From a checkpoint of a small transformer trained on Wikipedia: 6 heads of 64, attention and MLP in parallel.
Each number is 128 + 32 x the weight over its row's rms, rounded and kept within 0 to 255. Layers, rows and columns count from 0. Numbers have three digits each. The size before them is the row's rms in percent of the matrix's.

# layer 11 MLP down (transposed), 1344x384, rms 0.0325, rows 310-324, columns 0-95
098:136134166142150139148172180127109140104171105148158110157136147125174152082108103148107088170130082184164122114119092096109187138197146140142148140149133140092102152145177090125104151087137154119109113138118085170155074134096103162124147126128151143135100052124144135109164045136105156172
106:162111126125119094184151100101125129093107134153140120095101178144142124085154147107125117059118133171117046134094137131154160169104141155139160173090126062063077141159148108160207121132082164121143128154091101105157179098127122150141045064175090107103142079175110135053158107166129145132
084:123133120182184077120172099148155177086114116131063125131146154149090106136112161102215167077157093065191156158168142132069122202117131112215154107147123112127135126134186119182170163153099135156131109020107133122095096074106165146100100130091082098097110097140103122163161170149118162143
101:085117145209083098166105088128101114091146119121141163153119138156138108091127121135171097158138084138122161186122088176112142190198123144111144147145100165074101131087122144164172170109163152111111114081147126095125173131081155109119066102105104117123096146140167174154139144083099146198
090:190106167153144146108108104119086133127114119121153143143109157182065146138174155097140081169097125096196126099143128110180139131161117129132107073145172117118111143143128127090159138158110151150133104040071110110105152124121101131084148194211076114066126147193114135108100150103124171071
107:158091173079082126150064162160097105170137140138141098110140149103179126105158159087100138102161108130123079106095121128081066075164116142129165136167129143129128168164174189122151108183096134147121171177144084098105059152138090087119126108155097148139093116105101150114059113165126116149
076:106172092135079134124142144133142200138149100112098149171178111091127172200226123109121118120110116111134114102162139091127137126129133159139146108110110074103138113134154130111131060138136118175128145000122162177171105091148139118108167066126144127108149153124084177156114111163121174165
109:197154152138078174127167078105131134080161157091107143155148104153109075136154124154141156066178152152111146127146079124147176131160100138128158110144098122099123161148149173095145060125170085166127117134100108147087070117145124143101159089155128159158122120120086139145088058161113172101
109:086157064096079139118147152119108096121092138121064113113116084117159104131088106129130102110150058145110151082087101109166152148113092137166085150129145166122128159116132097148167082178235144093175143141106119141156140115108123118091116152122104143080163133152107171123145152158153105159
114:131192126147093104170119106120112155138170133185117122092114101131168123113082144089171082126151115098106096141128121093148178078173113165129122146099099180131172096131127173138168111146171139113113142109102124103118145145108111168144132087149120132150153095105128112098183130126128120166
087:086156149091178078105124169160084148145207164136094160072127138124150200168170195100083126161166067118126124174124189118132158130157103094184046115132108094140092132111161192069087174152162130123151112154102138118124154115152181120094087108178126087098124118111136132111119154158122085087
082:146064121106138121128117122122107114098176150115166109122117099154145083102166255156079145125206152156128102115144158142074091178067112120119121121111050187108150128195099118091135093139138081147129155004084122094147163121084105110183136133133109134157120100095121083099069153128110110156
091:152084096113121107082134121115071176145051138122130182140124143093202090102115165155155123120153096195166180135089173123112166185139160169108066144159138115151133142143150103153115102131155130171110141150097101134134134139150102153170146101146098166169121109078117181153146151106124151161
101:149143124140080138141116116142136138111114171146125168155155129165094071075125152142133072072151126140157091121088136113210171096110126084167141112165136135109116124117113130122173141076129162159134148118117129093185108130137113108101169104106142113126074144087160165121160081152112119143
100:098127136128062072179121187148136123081155172130098135110185117093132145139146097102106108093089107146067114157125111122125179047165099146131114126105175134171107187189089159108148096091154148103112147154107064155058071163226121161088158174185100146146121104074124117056117114130087094125
# layer 11 MLP up, 1344x384, rms 0.0334, rows 311-324, columns 0-95
100:148147133103153101170102150127133086154143138165199110148153130150122039099129053137130089094122115142100111125124136111119119065163137111124115119101142195084136179138082088114129182131148137153130072154159120083149146097130143107107082112157131151129124155091147101065116150167119135182
095:137111110165100158120070159099096138039096122120150109123116112089112111079206136068105108142143168187080120115132149152156090162117177141138078077130063100135127118159198160106119118114076125099184210125166122116089141158144087184072082161106131170170154137188137081119045161143075177113
109:105154123084067105159117151099110136113137126129141136097167157103139084107150137131116139085112081154170103122140113070080105154073142108098096156133128174120155168134096149084054064081169174131111082168118109175161180153167130191115124137192094133165164100130182076177056059113110110175
095:022135100109107104166141133163190161138049171178136181098096123135158128109203126060119133181129176161179083114117089122130147151123123125123117058187107125121151168163090137145044095128180115131162154114133152076153143151194149151102119137155153159146074152115096129188105076105163098148
111:137123116143091135185122156181147094092133151138104116088152115095106134058163100080133168169138119109158127070151092096156169102133116091117073126149150185140101123108101082122155179105182164125174105151110084155130125190133114160116101142145135181149137108147116058088144160153097144107
087:137137184144160127089065085174114128119150084145112138073111146147162117107106131111171130093155092114159180134146108190184130126103132147168096123164152178192094124125097115107166144144156179078154131089106085142055145135149173161171156127097152187135117168185121155078093130080123050160
105:124100132129174126158125060153154089149138134181148183086114179184116107127122059069095144161122120114119140186083142064093108101126079136156079067172109146145163142208068121116134084099152129103154102150128132069136141167157202119163131151090165123158100147093160106173117181122098103158
106:156100108114189108153146125126168141118112116141185136164143154112090121127126073125077119115157189117129172173115120149183196102083200121128092083166136124126139155114133125171111089134151204183126124175152085058106132142175107185128074126139162066142084120144132128130133169092180093119
113:091077178103134126192143095125132094068144094133166077137114131156126146119180116156078150129133132189103170083155111142072156126132092095140126109123147175121121141121056107124122114166160125120122118124138102144089165155135137174148147119120098122136155185122112063113166111130147184140
093:078093152131121158097124141119065113117139136121130073090132123133102092120156145168121127107096086129090108157116115106137075147056111132123143122086098053128176120174140124073154153143109163150106189149166148124118144171071150139135161133123188148090183114108134099136151162074132184132
098:091104133125202163141099099131136099103109114138147077118050138146156100109107142136115110132185143199144112096102096169163105094102190122132160129146130133143142203098108122119162124154135175121177117130077092151073140111126180097110163120155124146096156160180154116129069128149093081141
097:077103086107155149090064055087111068111168142132181148127194070148135130118141126113086099054115139191153113171158113137223186151114076088144128112085188150113159165104121101163125108159108137065131105158097098150123116109156102204117111136097096136113131151153142099114077129099092185104
099:154120127161116191145104126157108154098105118154170103119154157101063138118142124131186169128114136156142171118146133109172137127067193113087128161145142090131083112174117095104107112133111107102126149173135103128074152118085163139041124131087174136136143144133128123144126062105142099167
094:167124174135108159139150068152132151166177113096177151132129126129152142101146083144127126085118097162144128053095094122103078126123146105116126139071090171113158120208098105177043151150120172162167140142066054122119146147126114100123130149149103110102156125110154092125141162070125134095